Weights of a small GPT-style language model, trained from scratch on English Wikipedia.
Size: 9 layers, width 64, 2 heads of 32 (1 for keys and values), MLP 128 SwiGLU, vocabulary 2048, 0.595M parameters.
Architecture: rotary positions, no biases in attention or MLP, untied embeddings.
Training: a variant of Adam for these matrices, 152M tokens, 9247 steps.
Each number is 50 + 10 x the weight over its row's rms, rounded and kept within 0 to 99. Layers, rows and columns count from 0. The size before them is the row's rms in percent of the matrix's.

# gate: layer 5 MLP gate, 128x64, rms 0.171, rows 54-60, columns 0-63
# up: layer 5 MLP up, 128x64, rms 0.153, rows 54-60, columns 0-63
# down: layer 5 MLP down (transposed), 128x64, rms 0.148, rows 54-60, columns 0-63
gate54 090:59 51 32 49 60 43 55 64 54 44 49 40 54 61 57 68 37 45 47 54 69 36 61 39 54 47 45 58 64 63 49 29 41 61 38 34 49 54 31 38 40 55 52 37 37 55 42 55 54 56 66 40 43 46 73 58 56 49 52 40 45 55 40 53
up54 098:56 53 51 66 46 55 43 70 40 36 56 48 48 56 50 36 71 55 48 42 43 42 49 65 52 39 47 48 51 43 35 37 67 60 48 53 52 25 47 52 23 39 35 58 34 50 60 48 53 36 55 53 44 54 56 46 37 48 53 48 61 40 46 67
down54 098:49 42 47 52 34 54 49 46 50 52 50 67 54 51 67 41 53 54 71 22 49 53 53 57 50 54 41 48 49 32 64 34 28 65 44 52 61 43 45 58 32 46 60 46 34 45 44 52 61 57 54 44 56 70 39 62 50 52 60 61 55 43 47 64
gate55 105:68 26 45 46 33 31 36 60 43 30 48 48 50 41 48 43 50 40 52 50 49 46 63 72 48 66 33 44 48 51 49 69 53 56 48 52 51 28 48 57 50 44 57 41 52 31 54 53 58 60 50 45 58 53 55 55 58 62 39 43 49 49 67 59
up55 097:34 45 57 65 53 41 46 46 37 54 48 55 56 38 58 58 49 52 54 62 49 34 56 57 66 40 67 44 57 36 54 58 41 63 56 44 52 58 32 37 49 69 64 53 45 34 57 50 53 58 64 62 42 65 48 40 41 39 46 35 49 35 70 51
down55 101:34 39 51 59 45 49 41 52 69 41 57 39 55 40 61 37 41 39 42 56 43 48 53 56 53 48 34 39 49 43 40 72 43 50 47 48 33 51 35 47 38 39 41 37 52 42 60 52 78 58 48 45 59 40 72 47 35 51 54 55 43 61 41 55
gate56 092:60 47 44 50 55 30 34 51 51 60 43 48 36 35 41 50 39 57 38 59 45 53 53 54 44 36 45 47 32 49 53 56 65 48 32 42 44 32 45 53 54 63 50 42 64 40 54 66 60 49 29 49 52 31 55 55 67 61 42 41 41 39 59 64
up56 094:53 51 56 52 69 63 52 71 38 41 60 65 54 30 54 51 34 43 44 58 61 44 62 45 43 60 54 54 68 54 55 41 39 60 51 46 58 54 58 69 59 56 52 48 53 54 31 52 51 69 53 56 40 55 63 44 58 64 46 51 73 58 39 38
down56 100:57 49 55 28 50 52 42 49 39 39 38 52 64 47 36 43 43 43 34 44 51 41 51 46 55 61 59 48 46 40 32 50 62 52 42 55 39 56 53 25 51 58 42 44 63 54 44 42 62 38 31 51 48 43 67 43 58 58 60 40 55 61 73 65
gate57 105:36 72 43 46 42 55 62 57 43 54 63 46 35 38 45 47 52 42 58 43 59 48 44 42 60 40 59 47 56 42 59 59 47 59 36 38 60 45 61 42 43 29 31 40 59 55 30 54 59 72 38 41 37 53 58 67 54 43 58 54 44 55 48 43
up57 104:54 31 68 46 36 59 37 41 37 45 47 45 38 54 44 44 52 39 59 48 54 55 41 59 54 56 51 42 47 32 43 42 57 39 40 54 40 34 58 51 48 46 33 53 64 54 65 55 35 61 60 32 55 52 54 39 26 59 47 54 32 43 64 47
down57 099:56 49 71 65 50 59 40 45 55 60 30 52 50 58 55 49 60 45 55 51 67 53 45 49 22 64 44 59 47 62 46 47 43 52 51 69 57 65 47 60 58 72 40 49 46 42 62 49 37 41 49 71 47 37 54 54 53 63 37 52 47 36 48 44
gate58 094:40 49 48 37 45 42 45 45 55 54 60 73 41 59 58 51 54 39 46 59 32 67 50 47 68 57 45 68 56 48 49 37 52 73 44 53 46 39 37 64 31 47 48 35 59 51 45 51 41 52 58 53 40 36 52 48 61 48 57 57 34 61 54 72
up58 100:62 30 57 62 43 47 34 32 55 36 38 42 61 44 24 58 54 64 52 53 71 48 52 49 56 37 53 52 53 43 44 36 53 40 47 64 53 38 42 49 36 42 48 41 47 55 47 44 60 47 49 45 55 43 75 48 34 42 44 53 53 35 55 41
down58 099:41 57 46 52 50 59 58 62 42 44 75 54 60 46 46 50 42 62 63 44 37 48 58 51 49 59 25 59 47 69 59 56 54 51 59 51 55 41 56 45 44 44 41 50 13 60 42 33 47 68 50 41 57 48 46 38 36 46 50 47 44 57 46 53
gate59 093:22 62 41 52 42 60 41 49 38 53 47 39 55 52 49 43 46 48 47 60 59 40 50 53 34 47 61 40 49 48 43 30 46 59 35 69 53 55 37 41 42 47 78 58 52 39 44 59 55 57 38 48 56 32 64 53 66 61 48 53 52 60 58 40
up59 111:40 64 47 36 52 49 48 48 48 53 53 45 63 39 72 60 35 65 60 39 65 52 62 31 46 45 64 47 45 46 53 47 41 67 38 68 57 57 48 38 49 49 63 51 42 53 57 54 61 58 45 42 72 60 50 59 51 63 49 66 66 51 43 36
down59 096:60 67 54 45 64 48 53 43 50 51 57 51 45 63 55 60 42 64 56 25 56 47 60 42 46 41 53 47 23 38 52 49 38 37 70 54 38 38 69 40 49 48 44 51 52 78 54 57 52 57 58 52 50 36 57 58 64 55 44 51 47 50 57 61
gate60 105:46 72 34 57 39 62 75 44 49 54 53 46 63 47 54 19 54 48 46 41 47 57 59 48 55 47 58 62 69 54 47 39 47 51 56 52 26 51 43 58 53 43 61 60 54 41 58 40 60 46 50 48 63 46 62 38 47 41 40 67 52 48 41 50
up60 108:52 63 57 39 59 54 54 51 53 53 42 40 47 52 54 84 65 57 64 68 39 57 63 43 66 55 46 55 47 52 45 48 39 53 60 62 48 59 57 43 51 38 49 59 57 38 57 71 54 63 41 51 56 50 29 39 51 41 27 47 50 53 45 48
down60 109:45 51 45 59 56 38 44 40 47 47 37 53 69 52 39 52 51 50 39 51 58 41 48 61 43 55 31 42 55 51 45 64 51 41 66 42 43 47 37 37 42 45 46 47 60 51 53 59 35 56 69 49 47 74 81 49 53 70 46 51 53 68 50 58